From a checkpoint of a small transformer trained on Wikipedia: 3 heads of 128.
Each number is 128 + 24 x the weight over its row's rms, rounded and kept within 0 to 255. Layers, rows and columns count from 0. Numbers have three digits each. The size before them is the row's rms in percent of the matrix's.

# layer 11 MLP down, 384x1536, rms 0.0459, rows 0-144, columns 480-575
100:120123140092134145126086165159121110140094093126104139185143136130147073164129104157171110132201122145119096145130139100172167118154143150160134134143130123141150122154108151115149118128129161134146108107077117137124098157139110132132122179124129102127120135169145137150149143165132122156
100:127134160114160128107102141152144150154138088136138138112130151096095077148124140147162201154150111108147116144129141162140154138126158096077109109156106157137150156109147133142109124150164111124105098140123179120140155118146115155106133189101145149091140082140121152124132139152138135076
102:111151132147107149096144108150084154145135158102142165120133160102105125109138137152113151118169103117152107119111160131088114135133156122134140099156145165110115140104149142101146151147142155122074135103124182140130140105104142127147139131154137174147094116128151080122124085111107159099
099:177072160120092090104088126107150086107071079175132133106108170080170117095159137176109149108090160132169155126113133113105114144120095137137107103091118136131176107149140108159145067124176152153181111144105097127121141148131154151097145088137107134110169113164125130086134150151161121160
097:136090179094121153108151128153126126110156146163173120140121145106071155123081148142137157074131128128084170133139100137164109146128177116152131102114133133082084103142167092129086092121098135086075133132109124105147144121102134121099124147113166153133123082086159126118130154109157138146
099:124095127130130127100111095100154117158158098152083136140132157124093151062145124126111200129124154163153167126160123158123115116120145111167153105125162142146127095112180142167094123146149148137167123159158104125103153129076121145121134188107165079119119118105145179122132147174084117162
109:109109120151111126132113131112110102130173150124151137147122154123106113095109074100142127152122138148120144074097121149126128163182111129132142131102109113097146143134121161136114122103106128155149113127136107141157158143128109144226115058125125114118132118121125106079105151146106115102
096:134086105116121164154121142158174156108128128120135131138131142146149099145101142076160103120119105149142144139122118140158147131147172150111138145147157141134117084122121154150119148141092119112094123134148128124138104166144174077103144158159108160076179161111112098134092122124162151145
131:128114135130124113122147122148128147088157116146099109137147156116128113154128171091126126110131141102119126144117157122158172108135147107127135116152148094133103164122111132122158128136122126108109136153152119142116106127128133115072125132169144144127110126133116144130135152164128124137
100:130085113143126100134137125180092139127085176103127131146164126126136100123118119086171108142128141089116122115171074133106110112173155140090103169106138077152145143127134154177120172111148160124159111153120131118134101117121118115140118105120142116111129127123092173147110131138094157155
095:151096145135147156102119133110091133104150113161095114134130131117179122164125109111091121142145115133171130132112121147089135114142090130094140110129153123155144129145126101144099109109091128100154115094085108135151111173114124112124130126154107142102120090150110175126135108141121110097
101:095129120141133106124129143165118151137192152162100156181143161107102131109158144168200132070187127128093149128134123126125149094105168090146117098155127120101093138121104144166169142118091124133024162166127112130137138128115158133093143150154162055080165071127134126113135125129114135117
102:129144133124154141102114176127109100191115077148129147143114112182142128191071119143152147116153144125111089114115135160141146119161148134156143123135108143127139098141114101109149120154115156124115168142142127136168086138135146110158094085100145126163173139116134163152121149127176109135
099:135141142105117133158181111115126112101096128154109122143107111173129114128143113131119144105114156081138106175151152135135160132132152137128112121160101093106144137115110140139119110154149114092152173118168084116116125092142117107127111081118095105158081138061146147178115132162080127075
100:111116093166111087116138126115084146111141084114120139122140109114127140166125116111115123131148163108097088097120103147105101106089112150181147138125146157109121145137095082150162071114151078150158108118129131160091086132130161123182173117104167137133133114098100171138123142106121147150
101:097108124099108166106129149097131102115183105108174135148101157154137122188127148126168178131137169151116154132100142128158115141143078151146094122115119137131154130085113142139148101113115113125132126143111125159101115132081149135129123117133107146144138167109161179120089156110129114169
102:157143109135105120135137148121121134082105115105164081138119143141088141076125129131113089113140113101136123155141131120105117150139116112140154106116102144157099142114201154118141095156137100149133145138104117144113114121113140129114106126115125151124103148125126164090119146142107130160
101:112170122140128132101147097148106120175099152174127149134177128146142123141196126123116106085128162075109130160123143140101103144130141088153123120120120126136107142136118125125114073154096128098133175108117134114090139075126107131118111152082134097125116103076150157157131128163142133130
098:138107139125117160123127106140169137137192161133157097187101144109112092108164148158160114143119129140073090117108144100111123157121131123156137088104148133159098161114142081124080078126113088194171097141136077128120091124106138166136139085102126101112153114136148083138156122154107153131
101:143158132126129164170128129128111096160083127113105124106142106076128140083164134147165123146156139110146123155137178101168140157145111074130128123122138119130114156148151127124108122125106137122114116125176182128138106096132144162155146168150124134076143110111088124089137123108102123083
100:122155100134136121128137152134147122160177077166130152104131118126108149115058126119142150142161103112114153139095099090098153133115197161141136188111158080161103101135118136118089103154204125109108129123121150160125104120102079138127128085144115116126123133122133081133135078117111121115
102:155152120155117138136131130116110124149107153121125127133099135163145133124170131136149117117163122092096130165158107085132102120141105122132113137146134130090067138156155143127115116141154121108127097086139166159144148095126110108124127145070114101171083148137122162139115144139181123104
097:124119089121113109173119107127103157143136135120095125112127061117097125148099138120189144144137153087129104116139146101175118129128143096100120148133130114159113116143086121157131144165109099122158112140097153124127137137176087108155124102091113113148108145115140120134130102134085155137
099:143117109128125117135084116112140142164113144145110141153083147172106101131144135127123118148154109071165104125094133132121085104100118130104121131086111127156165141148101142144102117097127094134158160141126164150068137136113143101132153122109134183111080137121121133107138120119123124141
097:111150124114112120154096120148131130171098141114107171108138103106113110103135105080122162099106155148125120132127083110139126172106087109093127108151128112169084112095102090174152077148136121102140198098103118114104133113114149156128094144126160149118136106137134115128128135096160133086
099:066122124137108152076086145090100136123106127141162131116117097086109157161113090138144155109164148172131143137132153160153095105139124102140127126099116134154098150140129116144158159163120115140153144147126112120147175108143118127106155115155142121139149145143128154082107081163134169123
102:123116148144126126115111139108149141146091078131117136164162136105131091146114142134083098124175120095134183092107152126138100149155115162106162059148147147137126125118103083119143120118094146154149138092094108101085132095117099145147083098150149118130155146130133099143096144116138125172
100:192176154126087133144142162110139165143125106148119105119137156177123165120111152147141121114148137076146121149111076128155114115129123125154116120164127089134112119092144141149082103112145093113125152106123103164102159082112114101101125140138141120148134092142113120130114147121138106106
099:077104120161144161107111122140132127157129126109135126107135103102120138181172129133145127112134192131117152166088109095151100146147152145136107123127152157102157106138148134169127102140123132133141124146152127130192123128147135125138129099113114110138145146128096118098104120133122102151
101:108139099135165100136142135135108125149153141110131110134126107136099093111163136124154092142124092137120068112135120131169133176133133127149128093138132138123108085152126136152136168136092145084086106161122098145165144125187123079153133152113128134127107117132118133123175112117155154149
098:133104108106099140133118155107150109149118143129121089147121164124091137147166102159162115142102182142117105108133114133118099133115094074132129110110142097116084127122108167146093143097133129116098151128094112101119118119092121157146145100107082147159099140112160169145116151147102145129
093:148141105133093112140127129164147192099087152166134134103142171116151105161125136124084125147111149116162128112146116153114116134149111083184165126137145088125129149111157125142153121151144144157177093134131109154108115096103161076125141148146125124093136101108099129139140114159132129135
102:162116107125159130121114163100137170127191140127106189118127092123173123117142172119071136136127133086130127188145169135098107101186105087123122139110125112106160147121107165114121119155132152132160121117162104110161095075143108126127161139094155099174099097100151114175136148174127088126
099:110132132125104138159115121094105132136128091152126145127113174115120125135143092104116130115122122084118111157171102123121144105102156142154108148088123084110108105143110125083160156113141091150096113183085166111135114120124118192151117151109122126120133098109139135132127109080143129153
099:086137145143097122124119176171131174138075147129156162148103126108152146170110178117153076104102129122168123121116149145171162111121166134175123156079111063102119140130092149081153162110092138103160116108145158132097111121137112147123112131093100141183164157125130145104158147171159122103
101:162125149111136164095141151128109130154118116120083130132155099142100120123139148109192098103132106151109122127139111169154126114166128147146112106132163144105110114150092128124192091118120053096064137123117126114111130152179111137116131097115098100137081127095149115137127141097131114141
097:150168126147125104118140132146125103145134089135104115106111153113129137119135089133147160154126161100135123135121138111133090103173066123156182128152113131107140115143100124139115114095148129111177120152115154103111135074157121103105092149127101113144097087105120160173114143095112126136
101:128151142108121139158109105132171123142156136111150132149157146156143118163119133123134074107164120090162105122117129127095146123115129176077123137153160141085117062133108127157138140112072139119164095131129130172132115087121123098127135106109159119174131103131088124162144155181163150104
100:095129094108112123147178166092146146124139104149143124136119113120158117120177133091121099091107119104131110145148145131129131174161100122147179138143129120140139110150148127109148200175097114142142143134146133141118135182120159126144147121151130124103109121126124120167132156104085102154
095:107112156147154085158158114145156155160171109140158091097144068173116146123120109133138114149074167106135135114123161111137161069131098128136136130138143124114172129158064115116084161146159119167116165145164106176085128142168114150078143142128136099141162117095155131138113160134079123123
101:120114160109155164130149132104086096121115104123140149135132131116077138132086108124149133129146140139136148106161124127155146118127111145173125148133140152155144116115116167127118130098131115132137150140117162108108139149130146114112108125146100119107116123084158131110084173113144141074
097:097117131147164160120142098077119176140070150141136143141154151111119135141116144132075148113113126110090131156152107158144142128117152130178122147103119136131117159161112142133189090117085125127157110124127157117163126127130105117149118086113135124076098135134107140112116134100165115117
100:135146137097145122119159127170173134110109150139118104103123188121112114145136144129083108154061136103137112138096135128100115111130110103106156076101145122113116089118134166152108119122164143156124095165124144121118136106137117122139149096132109164143136121141149103126127152120093128145
098:141133146118149141108155156139147150202166133111098116133130149125104123120111152120163135145107171138110179148089086090126139086153167160125107151069139116101135147119138082090179122120131069168150169163136096128091106123143142114128119112148125083128118149131153097137104125131180148137
096:128113171192142136144131131159117126100129128166148119118090073163091112121110147126149163116114147152117150128131102134159123138125112110127124114133158175080123175133098103122167120127122144118123110146115120142107102171141087099102128101173116129158161100096115127122104086143142147144
099:129151122141120102141143139118137133125105128140145118190148169118073131121165118095127168137163125123100105157116102122109134121114179113105103117130154131107111181119112089114095080132174117101057132100151106104103119134131109133154135125148107083139153128108113054179094117117150100123
102:142167111168136099161124142138129123137118059115124100127132084161123101086116131145086136128123145102130092145145103145133138097121126093115087124083086138089123156142142094123140112133143144089143151162091148117158110146166136133162157121117128124114126122118182132132138133149153121096
096:108120093185106124131096132107138145137090142100128104135139121132116158164130110151159102110147131125123166114157128129089123114125064090105129151100127115132163129143171148114086094098164073137132134161106155123117128107138163137162139144121138129114082090107152127138144124106154152116
100:099133120152125156139099159189081118130078119150092160138124129086138123145100128137114113119145130135094103109091123139124122127144099100119126122155140110111141156127158125156134189151110100100118148151096123136102140109115126079150115132094085171154155103130120147120133114134128119135
102:100186127123131109152180127135135161115115131173134132174117175171157100186117129109139132121089141142144093128124158114142159140121112135129129139122143110134136122137108160108110126115128148131152090109148161118134135151171122131118080162124123125168167128177048151127111133159142147131
102:125151100135124141164141147125117108133106105151121141111146104128136132126139119138125135182134072128105153103133103132152132117102122105115145121130138156149106156103105144126123137087121107118109144149111124110123121095134104140127104102140152108128196134158132113108142108145054112177
099:119162125105156121104147138113124160125078173115134105132161138149115098118163116102128125159159149109125089126147147130153150144159155110104139139137077114131174135096160140127124135117114105121155110124147154136126119144151102088124142082131113181134107109174134198116133134081078135141
098:149113126142130127119145161103122148113178102138128162132176110144131136159096131172147154154157146108134177125173141121143180125135149105136115118122098150114141181144108159176085118147116136154133169108125110149102090129130163103135097139130113122135107075136089123104117133117121136097
099:147106111097130143130098145127104118155143116119103165085138101132119089095120111159131099135161146106113109091086130133144120171113118130141141172147141126119153129144111164134084159142161155139118113179123123148161124094143154119114132109116145138156103086131171073121102159144138127084
096:146164118124122135120168106177119117141100120145102140142127134169160150133135127168106120168121175154121174095124131147096139136138120145108075090082114107139122136145176157133181148158100108121137095100129152109120110132108125146125121166125119163158119109118117139173108117125131136095
101:132114118137095101150155125133181148110100078153154096152132108169133158130121130168110144137128111175067144088094119135144078127098148109132106141139129130152131161108099136105124105128109090168136087126156083143160112097190140120162148106139144144149134130081100166161139114108125135090
097:107145138129124173110131153093139149127173123152146108155124088099117131140170130113163109136127078148171107085155129069172123142113146151072108144097119110121129113124110138157079126149096108109142100136101169086103115143117130128152140176150142106165150125145142158173129156131090155130
098:136071125083094137112139166163124112164217150140118114157107130174138084103149134148128128145124139120123140131131194144151125134131114189112124091119125134138138093110120136156079114110116186153104121160124134136170093123133128115120126114129154172157160111128097145153153108099174129164
098:109109125146130135133146114084083090135121128157134114141140163156169116123113087130149126106172110189163187148128122104090127127151133113093115148163134085140115097155118133123149127164097123136149114129164118135132138130142123134110147110156143114131187111120129143139191141168123108160
101:138138123138155122155120115070148187161118106143158102115157106082127193148144156177143122177105160154124141102128136140121139136130155105139107064138146139115097133130169157112116105126156142125137085116137163129119119150132135176168163119110100164102078138125080108119124135118163130124
097:107131118110122157103133137148100154154162104112114117148115104080107147118130146153109084131123139132133115131141150076135113108160168152157144161101159110139136149143120126143102175139115143149134118157152087158134196115146113140114186141150128110095137086103124117117139126124128118147
101:140099145142123143111132136149167139138098131096157076102167104127095133140178107117176108125081092183128142140123111170179126148139104122128163133161156146154123160113109113144143121122144099127152133150130121158120130109106123104147111123124100156156111176095115141139136129133134139127
101:144124128178122101095114132120104170140143122170101132084101107124119084113168106154153168153137099131165142146107098121138106103144132104115152141154101132118152140102119096147121119148136123136086132119127145124101136121110100182118170138141166148147119125132084180110124162104144109166
099:113080193080107102127114136093134112132151138110136118096115110081139120120156144113108114135117135136149117117132121161128122139136110117120143133123136132122132146127146121107118137113111126146128146152121102078122119133105090128086151112093086120091092156118136110140114117072116086157
100:121123120115135118078151149122083128138118124128126154137145106122107105114135133147161122075135139112099149118140131170125113115149135127106167123129130113112179161104099143145103140148092126114161120167141198145165123131121157118137120120145140108121085165111101060154146139150137087166
099:153082125116134153115139132145140115121117131118105106136126153135092132101135112119120166106098097185143130144118104121123138106158139124112117092125126149138127165141102140143122116117150137120095148092138127128205165146113137162123134162109137088104147112122131142123134160112159121130
100:142148150155135144139134143142130167060187146135139115124142142117136133180128131148142159129110141170147111147110162123141153167102145119126131123135132136131138091153107142166095121167163144129132122156156099125077127131096146116105137114175138150145178127111109129128165173124133133131
097:074148137146132103154119133167113109104090119138117167149118143134105133069145131124091150171128160149144135167117153158067167147094128122113115173113124162112186160069116148109131138144152098112160110116169111129129138155171150129149153126118113141160153088126132106149111127146096142138
099:075123173152158083059136131123127186162121148169150119123127135087113156131156097139132145117146104122118122153145116119137139161129109091110153104130152092180092128130103083124187122104160130120128143158091161149165097125164124123097124137137126147113116119136117067133104130118119093149
092:144134182155165154133151145118101098097080172108139165129149158088127134145162137118150123133160144083105076137133101115132146112161119108122102115156146157131144150181118166119136143079105153094178122106157120125139126128128118165123163150135129130106125171118135106083127201157163099125
104:104128158052125138087096106109141146105123108145129143133107111113115138159164131149142132152103152110139124153152123137102106167105124117135131122159137095103159139121111131123146138119132102103156197148130121142123122158110119137173146158124141096156165186206143122141094121113138098140
100:149124131069147162164124158113114149083159121138148131146149154081163161155137150140152124139142089147158086128103107132095110136136073120163122128139138123144139118118178148109096165159142148110113092187143163174133181125170095138087145126183158118134195111080119125160132119149146163099
106:091150148145158169114185162139107125141133159132129113121108160125133160113089134106168110119156137142089133125189132094131121090141162139142107132147141149115117134150124096090167141165095124103142135158131119130119136140164109050048121142131145156085116146105126077099117147106119153116
098:100152116109137140129103138112110124104160076084124115142148161069123148146137102123130108141153133137139132126098136119127125108112113095106102105131178149129154135104131139139087149111122139089148147118141132099085159139110106132131124107115115131135128160136172142156192104140122093143
099:142098097118119150111130119122161147102099109170137139121153143101134125111125137107112125159180142105110127099140153138134149179137108147105146159152132156119152158167152097129141101173113165150072161110091146129101115111148149126164159151125132076144116110117157110123144171128155168122
100:126145130073137139090158117121147132139091121118125165135185111182115100172135108167168116112147129107146133123101127145118166114141109088124116139103098110120113097128155100133110130110135132148128149163115109122104130156121118167159118106117101157132141170142116173122130090183144141118
099:127098087123113129123128123143153087138146122068123107123136130066132152171112163104087158092153174151158170088140121109117124137157164102151105102104129168160101107111094133130103121134100108127120135136154105116115136132143105101145137116126145063108137178136118157116125089117148129151
102:134158130083144101114154121127124138145101134146172119113120125106111133146167115149099118120085098083115152183112110128137140156126126185141104093123133112127108116114157141152143120119120138109048111120118168150123102119143161141115139109133109136187153109114123142149157109139146117122
097:150138141073127141151124156095131184126157148092132124113143147094114127175114142101102129147129197122133199075117121092097112136150122165121120128141121132096138153135084126090144116098155121111130128112124127127131135135189141124167161114131144144150100119123138130176141123130114114120
099:161136133158140107130124146149118083114094148104143150151104119117164158121137137132155134117115133108099093089133105122129147103116108121148127094086110106131132128124141120127139162151128116150057074166137140123116157152170156139143154067192124134147160119129125041122136109133161132192
098:122140110144166114125063184161104091164114127151109078122137125104140102147130163159163160116120151099125119095174132106112109118135118155092118141151097144107159116173096132153123141109109151188109077123130148069122191117115153142096111120149130101123128158119163145124146144143114114130
099:115156111109131140130078168119118145177115149121123110169142086157140130072122157138122148184158108159118116151130110127133137097106140145131152145143132164118085141144133118126169104119147134137140147118128141111119145119147089132114099139160135106176147109132137160140092159103121112114
096:152151112141114127081157128144142119090140112180138145122157141153131126131112141096132165123097155175144095104157176167142129147118099138124145146127115138100131118120122086125117136087143114105143131119136114130152121154065103132162096150138108096137109135132119151131116103144098177175
101:142093122107141104155133133153123136104148096134165145118148127130117120119165139160189127094113121112123123160150113086084153133153148140155141101109150114147143165162145123110101119141168159132109131119137142123168097145161133137087133162122146142118117134069117175099153107145138143171
101:119129139186171158129098145135123135099109130145142119098115150130161158160128096149128173143103108145122162129109120144127120146101132154145180153112134085121102119156126140148167056141119095145144083118122126129162125116174216137123152135122158147091123123098123123130158168122148089126
099:100122115151151124154120115122121152131135116142160176180124112099149128196088151125133105130113122140147155155102172120134103129148118113109146094121124095130139147142127135116122118116150112129154119088114152141170091124142145148134107143102118175127157125143114161134130150142121151122
101:146118120097122104120144087141169127140117153112123167159105134162066148113155169124146148127132164123139141138096101136100140101085120126108135127126144153126103177104134124101113154135089122114127105141102090165168112120133109176164157127111107097156138094093073147123135140141173140133
099:138090144122137144124167152120156090108138126115153122103170161178150134153129116150116140145134129180156104130176118065157180124166126148166143118144148151123156136088114125157168108170142125148163190115125126125152096143120137123104144132136125099136140129105147188159113136153121121142
098:172150164116157120176107094123139100172130121095086138117076092153159137144121118167148147108121136100126128069143175135151104187121099135114163158133065169125160057100168127098098091141155143120091141087115179171083145120114133129103161166098128105093125140149133095133155171123099101103
105:162135125116124150111158124137114100104142075106129101138138159177122120147150138143122115121057096163115125128118146120106122093112082143164113121089133100122151123134110159160129166082125106121087125111118122121089159147090120111131102089092142126143096084101134147119120126142094136136
098:137127130118104133118103145138095105131131132129107124159126141121131146140122162108148089166158118117111156170126138130140118133137126149145112157109152133132142148073145128132081136133169147150118133100148091131114136129157169109095128159139098108114125108127154067142143150209138105126
098:158144090128128105115107135099154127164121110153165130177160126116141116141137082153109125133120109099135148124117146167101099133107138162135120116113119119107139125134077133117161183117148122142135125135128118141131128130128092129125162133131098129122120091171099123106159129141116102119
103:142113118159142141113130124114118126132098195118174108109111117118161139143124140168104137168145124111134151125098133161085174121126118090118132129114116140150152139105103145124119155109085140106124134149163132169134139117121122118159120157149128138142124097131129116116125143132097131134
100:143100148169156169112149145133137088175157120162129137133105118189112119126119144100133153124138187110115149142125101093174134160132138160129150125147155128160133112107122134167134074128133117096119136143140122130130129123130163165157149099091114150102138104097135132124134102106110160128
100:135137124110109168114141139114152162082153105132127108128131113133083051142087196109149168143162110139114142123130119144191088153138084136181135129135191134153132133074116112093125065129111150113153120145123115134116163080091128144159140126099148120171098106120135150066131084144130115148
099:113114157073148127115142132136125110181120148162112121143158118138110117159145137174161134145151151138133122073120157118136121090141082103144140130128111128099111125143092116086104112135112100144116123125154112105161129111123124129086140147173135160163115116144088118193103093163158143180
100:103140127132144112134157125125094107113102165134138119114132145111133156105136154092129137072145124112148125117129126146107098177145172107129145147083153102160092127122139104134114097126132091111053119205122110127148138131110127169115104111136096124107136118109111082120168118129113114117
098:105092122118121104139114136137107169128136134183137116125134131109138132115164111131149138097112140165139098145142113089089098096097105123108097128116130136107115095150164107166127140158105122134126111115128118196122143148091147094121132133152147120136127114169132136108165133136119136120
097:141065118134148153105113124121158086177090107137111171114118157132152077134128139146136117145099123119144084161128138095145142127144185151087109099094105150141140115095123133128136138118155116146113119122118163103173103126156123166108146173131112130129162136123120161133147141136130102120
098:172111110142124134125117131132127160152103114123121151135132117147145145101087140130128122160129147130107155140105153143116150146129119115134111149095132148146119146103112118123104143126107125182144142094098086139143108093140151197084108110120089075102069121135171149140138158128134147106
101:124152130129114113096180130124158176111182086087128116129144176111160084123136129078114157152133123156133155140177129139121157160108150112136093118140118147173117119129189110133128150117120100172090150168130157131089126143113121100155136125088147130108185159166146113073161088131103127153
104:128131119118085139167155158132149081143062149112132132156121129110098130118190127123034168117158124105118167087099106095126096180125096167154167121111133194157117140107137104100153109130126109117162148132139101158131126122121132150103142123106138119137133095099133131168183120123123124106
094:188080186124100132114157129153144174150149130140131092104112155118119178147123117105113115145111105112132130160111149125134139129150138107123164133141113130096123149128135118129127156132170129107153129119120107141078123158078117182138100171090125178193173105086123154148140097143137135119
100:104144128143148160129166123090086098113111097128158159139140175120152105119153147114141152135131137149151122144135135140140145137121135138105099139163149102084143159131123121143178119107132121120095092120111155127082109107134103151091177125136135090172120113138173168141123154132139094099
100:161146109157121144137131135189119150138123109161149081152120147153077107118146149111125128167132141152153137144151149105110101152134094077099117123155105127135083141100140122124130104131154125191148139086105154113163115139125160172119146156135136116090097114122113161136134172130118125125
102:089127172118155154101153157148127145117187139129144090084139165115148104188094136116126127114109139121121128117109101081164115065120121097124144147177095160128053156118147121109118138157098131096118116123118141097130166168127130063109106122091115142114169142138134162141124150120122121120
098:103155127112159140139166125167118141145114098096094138187134135113139169070143140130131146132133115170142125118136155077132155126144129116168158134134151119139114151133099144131151123125154118110116114125110179127054159101085149154113109115135128126147132133116145122122123156117126137104
101:125113110149114103110125114159137143164073162154139133091118149161098125114123152174178120137112147124139136126132103159144151163099103128105110132170113181161093148151121157128153123108144150090115135145106145124186114120171115133110103189160112144151108143116143095136177135087142120134
103:091091076148089153114154126137139117131137185063129118131117098153120125170118157092137100162095131119108145144147086146114129156113080108133092138124123123114110144081163162097077080094114157120129147150127097161135119131121146105153143062126140111132095088111134104164102146082118106143
100:116116137143132125130148147115173098124199128135113109167115121165112132112119137112146122098138116179119134142122140194152137127114150117148143111104113146105110180093118127159158127154117101144151122140127126120153132121132116082129103130171127126132154124097108163138115120105140147152
101:125147135115128155079151125163079161158151156146160104130107122173077087134103107147112059148137122115125120131139152108077088077124124123103104137152133139118134139100133122122075047113113106097129111141086126073118068117167143117148147127162125145056125115135179137122153127140110166143
098:064109104138084112105147109116090121150096171132122115145120114146126135163098121161175094141127123121123171157125127115142179135104114114058129116139094136080149154138127144137086107097113141101066134121140161125107108138149131101121124142120124147124108126114136149108143138138118083160
099:107094138144111136098124133125118115153136138117123094143137148147107169156113158112118164105180163094149095147130169153111122126105137142113135122157149085143169088123163144136146127147156110111130095101102132141095108128109134118102140096127111159101107161102137123167059113084146102141
100:116086091157106099150102083157141152128122122130172113131113126148114125096116116145128106107086120192134155112079133123097144127147136106165127149119082081118118154208121142115093088119149147119112147147112150172131108123122138143144208132141119155110139164135093111085164147124138149087
104:148149158078133135153086114125127084101109131133124148112135096158119120102160119091170133159094156138160130097066156130129171120099125120094123150136154141110080130083089159127157125120125120127101114115132115129113139131118102132131107125130112114112154113169095124132147099172100135104
103:124133177145132119100105139126104140129141107171101114101153107144129130084128117139128093166126107113119131129116084090118144104111097171121113155133123128161129103140131116122167188156102152132077118141101072122131113093139146088128098182137125107128137110100128112112144150154099144133
098:082081160111135132149133125129139140155180133134139147143131175147128140125118119118114135145135175108153128139172145084142116156138123085150140138081139122132153130156121142144131131140117117134206119116145137109161109109126107147100146107120084143178090173117118096152169139107178157096
097:119134130108107143115181149094115161176132105163152156169144132152121148107147169201137154104141149131107132153130124094113152109134127066146157158091196153039162140101100117098139137112179175117161078138136132110160115154107169182181143142133156132115122136173154170174148128134126108173
101:153127123120153128183123103157139121114188100134136113110154103097118155081134142150157121141130138101146158103142172126144130109137160133121113150123174092158152129138116120109126127127091129123132125114102105136145147133140096127095155136149093161152128149111115086193102137161131143176
102:128139127153125147095139084160125154113182118093174121126116134142133118083125137165151156137119101136097125145183138146114115169127106099138131134091172062127115101134119149141132173115114109125133147150120137142126075134144129119125140105137158178155109128122114141128160125127124129133
101:143132135098117158141122168107133135157155165166129130138150116164145096154116123165104147100097127091115088110138098109129135149145098122141143126123139118160138131138129113108067145140114096073142100127142164144142141145154131112155151130163140123192140157174110174161129161125131112126
099:140167076145111123137150145129120135094131107133110148144144102112092133086151121097169116122138080167140132122128140121116100140096137113097141095111151097146130126135126145097178141136129101128150169112114116139141093137116072153104143138154114103100085130123169166107107136150105157141
099:104144124131158129110117116129119160148152141160130057142126140121163168163106120159088141128137100120155107155155125129140096132141117151133154114145090125152150148115151133123085090097103125159139160129115124149149105132157112155089151108133121134059135145133146165101116139145162168105
101:150128169090155116129115108139154147087147183156156091174105149100138101083114111120151155136103144120107169108121140154118122112134114142083112132128113160180140141110124112141116155151114123150107126182117132118113135118137138187106149124131143126177112144157145166152152148141177123124
100:115144121145140113188137142143112115110122123143167096134067165153120126122123146125114129121132107105171160114112149110125082164118145115096108193134133169136132140138144102115098101135143113122168112091124142126127164134128128097138104163123162104180124130135130102104136129163126103143
099:096112173138123145090127084105109108135149157102095166127124124100123165121147141126165110133097108125156137134128143186114124154111131164109147128069123113091116128120157146114098134130155115105154151101094140119112146133128150113103143122139127129106126169143162125129112159136114121110
096:111149111132079138167109116122160109077136111147132089121136062175148099142088082152132139168139153112114118163168158132157124167136145167143099088156112158125098120159152174135129110089175098107197106140127144110133128146138128123165113107166117112155139147159129102160173098179109101090
098:127126138138149109126119102178134120148138107122103127142167139167109169174115106127138149135125073152139124126125121155121126152110179135093157141172148142132143100132140105150127170112192169107136127136176135132118139147126151125119130161144110107182120110123149095142155133129151091134
100:130171170163102125120119082120119137134150171122119119137118137094106149130121145151151120130114126101104082161138151132160125087077132123172156123154155149165164149132111116111127171150146113117128104143151160152121137129136122147124156143159154091165134094122116134147144109128151127153
098:131119097153150118111119106091114126073113150101133162128126154115107162066144123137142122094143128105122143141123119131134120168144107105138124124109140126159132166127138123115121177165109154114121161118072104154132149153153158097161119149115135090094075110109103086115116132135067139138
101:129078128120117167091093115146130123146080101138173121113134151112115137127172156093172136147124166150126123145112189126098127163112146147124147141150157142116126138158153138115134126151076163122155100093146146141109119142160129098147142110115080136140116159068136147088163081113114164140
098:126142185140169141129142126113141114182147118103117145129120139142069111135110110104141168186142161173129113133103137125163107111122118129150127109122113155114132146133117115104089111119144151155067092136134148151144136155142149143130148156150145154134198126166154105133109098140162162121
099:157117127126130153142146125084163129156130139122136125096165114102135106113139096178107103136158136131143134134189148139155133102133100141139104139108138112088134151143114084098131122123101115114123144144159136108141101121135158147153155110156161138083152165104120172138120136129100113126
101:121132108137130123144134115157127107101089131139126119119115136087122135072090120135127120125095111146130109130133172120118134132102142090118090134139089115131084109105121116132167104123144083104108141143133119100115112112091123114104101115101125163095110070133144117129151139138055094143
101:130105153139159142161161160127154175134124110124157126149084131159140095125110165208158137151108147112139150150135134115141126157158172131109156187122160117154081129115122155135119127143113113119107123134165191148134153120093169112149127186144165132132132119097152096106118132154162105108
096:103129117136097150176138135137149118120114130143122146098114120134100100154101106143126140136113147135131083131120163076132107147163123136124127120121121146089137154113126177176145110143126122076175166144148159137095124148139107121120125118148094110176173120135121150076156139102115108144
101:155132104136097156206125102112172093117076095126106141137091132136134165117137186130181126127161137170140126123147098138130128059104132092129115102125124142109139134136144116112118145103167124105143139158128153112134154127130099129160149148145139130104116048102104088110094136155094111158
096:138164086139135126186124127117162145113143101121152110179117162188103138115110161091119143152153147134111154143124078080119131097148137121137117084127161139148121112088145148134162147142126089136150157117118093130114134138145144138119124121182129074114177113170138122144120095066125185104
097:145082086120138107163131163132159109161182148129197132118165145110110141125141141166201143126144151158127141099148099127151156112107122189119145145137126155068152155122102116117118152107104140171142097097147130149142097130164127133103120086156088099131110109120117175079155114147149116130
098:118153114089075119128141134123137164092167100132108150116132134135089127094131130105142121139138076107186108130130102121118118097110151161159109104145102163138101124116089144105073124120135140125138149143112153100129102157142127147101124147138114152108150124072129124140116110117102135124
097:179128137189110130158143107105144174121096103171168162125151105148135139121125135148157191133155151131136169148112120137156148125122090135112142144129114154122133139149161156124148146085067108147098101139125136108116110142114144159120127132122121119102117161140155139140170093139132136100
102:159100116127131148145103124150090139126089138113121108095087107154128077096154133092120135079105134092110126146121099124093113152122168159111136148156098138168145131160070142133121106154139119116075159140191134094133116081138121171180146119141142091114130106136141083133100106128110156106
102:136141113119164108129103134094160114103100135111111117093142144146116141115136097156149165137087142120145117136155132151156165143150120123117114084176141085108117127097170131150173089143118123132088169108155116119110128140091097170105105127142115142123129087147111102153173111162129115131
097:139167131170090133097139118128127127111124149099154128160160183152122102113150141130104140117094134147106128121075164106132125117154164129123144157124156137094104137110095132126107106134135183120160114122134115159116070130172138127154150141117148174104125137081106100115114131144115105134
102:125103119184111134067147182150129097133108121144114106165110120105142128144077141083131088159109119122118123090114137126170123146108149119102135148115109130109142181116119123149156151126148153116162135105154113127102107146139107105157130095135154130111139114131143141176162140130118121108